From a checkpoint of a small transformer trained on Wikipedia: 11 layers, rotary positions.
Each number is 200 + 30 x the weight over its row's rms, rounded and kept within 0 to 999. Layers, rows and columns count from 0. The size before them is the row's rms in percent of the matrix's.

# layer 6 MLP down (transposed), 1024x256, rms 0.147, rows 622-634, columns 128-255
098,223,245,176,272,206,217,208,174,237,215,224,161,212,225,182,273,218,135,186,157,192,237,183,190,217,202,173,221,216,170,197,155,196,222,242,216,194,168,191,218,187,212,144,258,224,186,207,202,180,211,229,219,199,199,181,154,210,248,181,206,171,230,174,204,210,218,178,182,187,165,202,211,252,222,168,168,221,185,260,166,215,220,227,209,185,183,215,209,195,209,174,234,160,229,225,260,155,168,216,220,197,224,174,211,220,202,180,217,234,182,294,188,196,193,227,214,192,252,179,208,195,192,204,216,225,178,258,200
099,174,227,153,163,188,224,147,191,210,196,209,270,247,253,195,199,205,248,221,240,232,145,222,239,209,117,212,242,157,163,262,209,231,201,175,250,196,230,269,209,219,198,151,161,168,219,197,180,166,192,197,215,230,184,185,212,170,184,184,202,171,168,192,271,244,212,181,200,246,192,160,214,179,205,225,209,195,195,179,178,241,193,259,199,190,220,235,228,224,192,150,237,183,164,186,199,243,234,224,197,177,228,179,231,238,197,177,222,202,214,169,159,194,205,154,204,191,226,214,175,166,163,248,197,216,120,188,201
100,155,141,194,159,209,214,188,221,191,238,173,135,160,240,233,203,235,211,214,206,203,210,184,179,293,219,178,112,207,191,141,193,160,208,208,159,223,267,225,194,200,227,166,206,186,204,188,99,206,190,206,174,173,207,238,166,189,232,203,179,241,223,176,166,212,214,245,184,197,228,220,211,244,193,205,176,195,159,151,191,156,197,221,230,219,241,209,155,215,192,198,222,180,197,148,174,214,210,268,245,217,170,234,197,191,213,238,202,215,174,219,174,192,232,275,232,188,146,172,150,147,210,261,214,265,220,146,213
101,227,188,210,185,202,208,205,185,194,157,210,206,210,198,239,174,197,185,170,150,242,187,215,172,176,218,160,234,163,204,185,254,199,204,202,206,161,223,184,180,214,152,187,189,189,139,236,221,212,205,160,214,203,229,196,179,223,131,212,240,268,229,297,165,232,177,179,229,202,111,218,177,171,235,183,210,155,213,198,178,150,216,171,188,175,181,236,193,225,123,187,195,276,170,263,211,191,214,183,204,210,249,205,185,195,151,206,171,159,184,136,222,250,174,177,204,171,156,198,219,227,192,246,200,227,186,232,167
099,244,185,234,210,242,237,207,262,233,185,220,238,235,139,204,205,248,198,166,224,162,172,222,236,159,243,197,167,238,222,180,244,214,200,132,252,198,213,173,186,221,239,160,208,192,267,193,207,196,130,124,163,180,220,166,158,228,183,245,245,195,177,210,200,202,198,222,212,169,181,229,208,218,214,198,233,248,154,205,216,235,161,254,137,260,199,194,212,233,206,156,195,225,187,204,207,185,197,213,170,231,159,182,173,201,184,195,204,198,224,254,193,206,216,225,176,236,210,194,202,234,253,250,173,250,238,147,229
104,207,185,195,153,223,146,181,174,213,179,214,184,243,190,212,229,186,239,150,188,124,198,221,172,241,185,176,186,174,217,193,176,196,243,202,130,182,177,218,172,196,167,227,173,267,219,214,221,152,244,280,223,182,222,135,195,204,240,174,176,190,215,241,188,176,216,155,196,235,165,207,284,152,145,197,176,188,176,170,183,189,176,190,166,172,206,226,209,181,164,221,234,194,226,224,210,252,195,203,230,196,212,163,188,201,250,212,161,146,181,178,210,190,227,244,189,181,213,217,175,206,113,209,243,243,187,205,223
106,213,160,182,187,162,196,175,187,205,179,230,172,197,207,198,173,214,212,187,206,224,210,115,223,216,156,206,157,224,142,174,188,230,257,231,167,241,214,202,236,265,196,210,214,205,197,218,217,221,163,265,222,186,226,228,220,234,204,212,227,208,163,194,211,201,208,166,271,172,211,184,179,168,185,218,179,186,146,265,135,224,225,160,218,266,181,173,188,195,139,197,190,219,141,201,190,227,200,214,205,192,207,232,259,191,192,135,191,236,215,132,193,235,151,212,188,235,252,240,237,159,188,169,226,209,169,267,141
100,162,203,176,219,201,198,239,163,240,162,224,203,203,233,196,198,163,165,206,221,176,172,147,218,212,179,204,184,214,225,190,150,203,181,203,161,174,213,257,167,175,205,245,170,165,161,177,150,150,233,191,261,234,156,171,239,167,198,207,200,248,263,224,185,182,205,217,205,239,212,175,204,143,212,187,214,192,160,170,152,182,164,190,199,211,215,227,235,234,204,196,215,170,170,210,187,179,225,219,188,184,206,235,187,246,218,250,213,177,277,186,174,214,188,188,172,218,174,159,209,211,226,195,168,234,214,190,221
101,223,215,190,173,235,159,215,217,189,176,221,190,206,192,183,148,228,175,212,255,155,221,251,145,192,251,189,179,191,166,179,177,201,215,176,216,191,179,218,231,203,196,193,208,138,223,169,293,184,216,228,202,161,165,207,162,210,195,203,281,161,181,176,145,192,247,221,185,276,186,180,167,164,231,156,242,232,205,257,199,191,212,185,173,159,169,221,198,176,206,210,192,169,202,175,190,226,183,208,217,179,253,176,190,210,187,183,240,162,208,172,198,254,196,224,199,197,196,274,216,178,200,245,195,200,194,210,166
101,181,261,223,206,220,195,220,252,146,147,222,173,222,202,160,197,204,179,193,238,221,210,216,183,150,182,225,146,215,171,198,193,227,149,187,156,193,203,220,205,199,219,253,178,198,173,217,219,185,177,149,246,264,154,191,208,212,166,246,196,235,140,211,188,190,223,220,198,270,195,190,232,216,172,179,180,215,211,158,188,143,178,195,201,204,188,224,240,226,217,246,240,175,165,225,194,179,166,192,202,206,169,226,203,176,198,206,185,171,158,154,156,230,178,163,156,167,170,220,132,124,231,194,182,228,247,246,226
113,194,169,213,168,186,202,211,202,191,169,148,183,177,208,190,232,174,186,230,161,136,182,203,204,183,218,172,222,229,187,148,228,210,201,189,187,242,175,152,274,156,176,234,174,249,220,181,233,192,236,225,243,192,182,181,189,182,203,216,147,198,198,199,149,183,167,224,187,195,147,171,189,226,261,197,207,186,183,190,208,218,225,207,231,227,188,218,220,229,190,145,183,258,190,209,172,217,187,159,233,166,212,188,142,207,213,191,192,235,234,208,189,207,152,207,200,165,225,196,236,245,179,215,181,168,151,178,184
092,213,174,206,200,170,154,226,183,188,147,144,172,221,246,227,171,176,255,196,213,238,207,227,211,198,204,261,226,157,187,209,254,278,218,211,258,254,228,231,223,189,199,159,133,224,245,222,222,237,135,251,241,199,174,178,171,144,178,225,193,204,219,197,214,212,182,132,198,206,205,218,168,211,200,204,234,168,171,174,214,200,204,217,204,176,185,205,273,204,161,167,228,186,234,220,202,171,201,223,195,197,167,152,201,243,184,203,180,199,264,175,153,218,237,220,214,186,178,240,215,213,213,190,208,209,203,185,203
102,224,219,230,201,226,208,202,167,164,227,213,210,206,223,185,191,213,175,203,202,140,196,193,187,227,222,238,212,270,236,153,175,188,229,203,179,212,188,207,192,196,212,177,211,189,196,186,239,175,198,165,206,234,265,201,182,184,193,252,207,210,186,167,196,196,133,200,161,215,246,236,226,189,206,179,251,180,198,202,168,199,191,161,182,157,187,226,244,177,186,208,200,156,233,223,206,183,187,123,173,229,199,186,180,192,199,237,162,271,154,144,190,181,235,158,175,234,154,207,186,224,199,200,176,218,224,260,207
# layer 6 MLP up, 1024x256, rms 0.149, rows 623-635, columns 128-255
098,216,198,200,133,184,177,204,255,201,220,231,149,141,164,193,205,179,160,149,170,174,239,152,164,202,269,197,212,219,206,224,204,175,199,163,192,165,234,170,238,194,184,251,166,182,238,178,239,244,229,183,209,173,212,199,174,245,196,223,243,226,168,231,111,217,198,233,219,151,194,234,140,230,182,193,161,200,177,247,202,165,198,132,245,179,190,188,177,207,249,271,203,195,180,222,217,234,145,200,226,193,149,174,198,234,167,168,165,190,221,252,250,157,205,224,247,211,200,177,216,252,180,192,190,214,226,188,213
100,184,189,247,278,213,231,187,236,201,242,196,217,184,221,231,209,205,204,169,188,169,196,160,190,273,207,164,198,209,174,242,162,218,190,211,224,233,224,226,155,227,238,199,200,211,145,213,188,170,221,195,165,241,162,158,142,225,235,168,179,183,180,210,191,174,129,183,188,253,238,233,168,198,186,226,221,180,237,165,240,206,197,235,205,217,201,253,260,220,181,182,206,232,178,176,200,131,137,151,206,163,210,198,219,178,200,160,210,176,242,177,253,181,170,187,266,208,262,184,250,212,182,121,192,219,203,225,240
104,197,219,225,212,168,203,195,202,185,228,208,191,219,210,172,232,157,185,187,172,228,172,220,230,220,229,223,187,224,195,187,220,182,160,209,184,146,201,171,173,157,230,234,256,236,197,191,174,233,238,165,170,209,237,167,194,222,241,210,199,212,229,203,89,230,232,149,190,272,207,214,162,233,179,149,228,276,241,251,207,296,163,160,212,184,194,188,222,179,240,268,242,192,160,200,169,202,185,222,169,185,182,194,214,205,210,202,233,192,158,197,232,235,222,191,198,220,237,247,153,189,224,159,166,204,244,218,147
103,198,197,163,170,231,256,141,163,203,231,273,218,194,184,141,251,252,177,225,243,205,176,250,189,214,187,180,186,176,208,272,193,186,192,186,233,157,241,184,201,186,182,174,164,172,260,237,194,198,154,209,185,211,170,176,156,173,182,197,227,198,145,154,189,221,247,238,188,247,205,246,157,140,179,184,212,223,167,236,216,246,193,178,206,223,171,229,229,212,217,219,217,223,211,217,173,205,170,123,211,186,171,208,236,198,165,201,188,216,157,231,192,219,243,201,149,164,188,203,167,149,196,180,153,206,191,152,210
102,178,229,230,220,195,235,193,158,232,197,200,205,175,211,207,203,201,182,184,175,162,261,162,201,184,213,181,204,225,192,171,199,216,194,220,214,205,196,215,222,215,190,250,190,212,229,201,175,164,207,142,169,195,190,281,225,201,225,232,186,129,193,148,227,201,222,234,180,83,227,151,175,162,207,255,248,209,199,198,197,205,231,230,225,214,202,183,198,218,187,219,228,175,176,202,188,201,179,163,192,211,188,173,266,187,159,169,205,198,210,206,208,194,199,206,245,239,218,221,247,210,205,181,167,204,191,241,159
103,201,146,198,186,182,177,189,235,208,189,156,171,216,157,197,176,241,175,154,236,216,189,216,180,201,167,203,187,206,227,228,217,225,149,176,199,192,167,136,170,218,150,206,192,174,203,167,148,260,185,197,203,244,173,235,307,166,181,267,167,208,191,226,206,197,160,212,157,198,196,229,223,257,174,189,201,204,135,239,191,221,212,189,156,171,206,159,175,234,184,192,249,223,201,139,203,199,197,220,245,188,201,229,217,213,169,221,233,182,222,209,195,168,179,213,274,259,178,156,158,208,202,245,239,237,190,266,183
104,227,205,176,167,218,117,168,189,161,160,203,183,178,237,173,201,160,213,214,172,191,187,174,246,152,170,217,165,236,186,222,188,193,180,178,234,200,182,222,202,177,108,266,158,260,186,174,196,246,137,203,188,191,179,215,226,212,229,245,230,188,198,193,235,251,151,160,183,206,215,243,208,208,172,273,250,194,247,217,159,225,171,180,142,153,250,179,203,192,246,183,175,215,188,194,247,164,159,201,207,187,141,251,204,207,236,211,148,156,245,204,199,212,212,249,234,147,193,173,199,203,198,219,244,248,156,181,204
096,204,241,171,205,235,223,216,226,122,241,219,212,183,167,210,210,254,229,179,232,250,196,166,249,192,214,148,233,228,210,192,214,175,142,228,214,256,206,189,180,198,163,196,142,205,223,232,154,279,220,199,207,219,203,205,212,206,179,235,229,231,191,167,222,159,219,229,169,190,215,189,181,207,206,174,128,132,219,213,219,189,222,234,215,198,202,231,188,172,219,195,212,240,265,154,207,238,220,225,226,223,249,160,239,183,213,176,205,192,163,243,253,193,175,187,231,195,164,188,138,204,210,212,207,230,208,200,222
102,198,156,216,119,203,225,231,203,194,224,228,264,224,213,212,213,208,252,233,256,172,212,214,227,216,200,238,146,170,230,235,133,216,162,191,161,189,218,197,143,228,193,217,229,216,253,205,157,197,211,155,212,244,175,141,210,226,127,219,211,208,224,254,251,177,192,229,195,243,230,177,207,173,240,239,217,145,247,177,151,234,233,135,206,206,182,203,201,193,181,239,189,184,210,235,164,236,172,152,232,218,170,163,195,237,156,196,192,201,207,185,193,201,173,218,181,211,170,193,235,187,213,257,192,220,209,244,223
102,171,210,204,189,277,209,212,177,130,170,178,296,171,205,224,198,244,132,190,134,294,223,208,254,119,234,205,202,172,184,195,230,228,193,153,201,181,224,198,172,175,218,206,232,211,181,176,207,224,192,195,221,197,177,223,208,215,223,178,202,227,161,159,200,219,231,194,216,165,200,154,244,197,179,189,239,234,187,198,213,266,155,178,202,206,213,216,176,211,171,194,172,281,265,181,166,204,203,169,272,195,196,222,238,176,204,162,189,240,140,175,255,173,205,147,219,241,180,198,188,227,168,208,208,209,166,198,200
100,244,245,142,237,141,232,164,201,283,224,227,238,216,203,203,141,213,181,189,236,258,194,213,219,197,132,191,246,194,213,209,208,177,153,211,229,208,226,210,235,202,201,198,175,222,310,169,271,228,250,205,183,232,189,245,201,227,219,185,225,191,176,189,244,189,247,242,179,236,277,212,220,167,190,195,176,194,174,181,203,130,199,220,248,213,170,215,212,155,193,173,164,186,161,186,161,197,192,228,241,179,175,244,193,158,218,182,197,236,213,255,184,198,196,208,201,227,157,169,193,260,179,182,188,204,216,195,156
101,187,182,152,184,254,219,257,189,153,197,194,184,211,218,233,189,184,223,188,218,211,201,230,160,225,189,192,243,208,233,248,236,203,179,197,190,197,236,224,206,213,183,205,194,241,188,225,238,195,109,158,215,169,176,239,232,192,176,167,227,181,256,147,174,222,178,168,250,200,207,158,243,192,215,197,221,188,203,200,182,207,208,235,180,179,281,208,201,215,200,176,254,150,237,160,233,168,150,145,196,209,195,252,214,167,235,152,187,164,204,199,178,206,222,130,225,200,224,251,162,194,260,221,185,249,204,196,240
103,133,199,201,201,198,228,191,195,196,160,170,242,168,224,222,209,211,217,207,196,111,222,217,176,158,233,204,178,217,225,168,181,186,148,218,219,259,206,196,225,227,150,220,168,243,195,154,182,236,170,177,237,163,188,195,217,165,186,211,186,213,221,205,181,183,191,143,224,201,240,244,211,232,197,192,143,243,180,251,201,173,215,203,221,175,203,186,250,240,219,184,208,244,196,178,233,211,211,207,206,255,223,224,244,217,199,155,197,191,193,165,198,165,212,218,171,202,192,217,225,217,170,151,249,195,227,156,169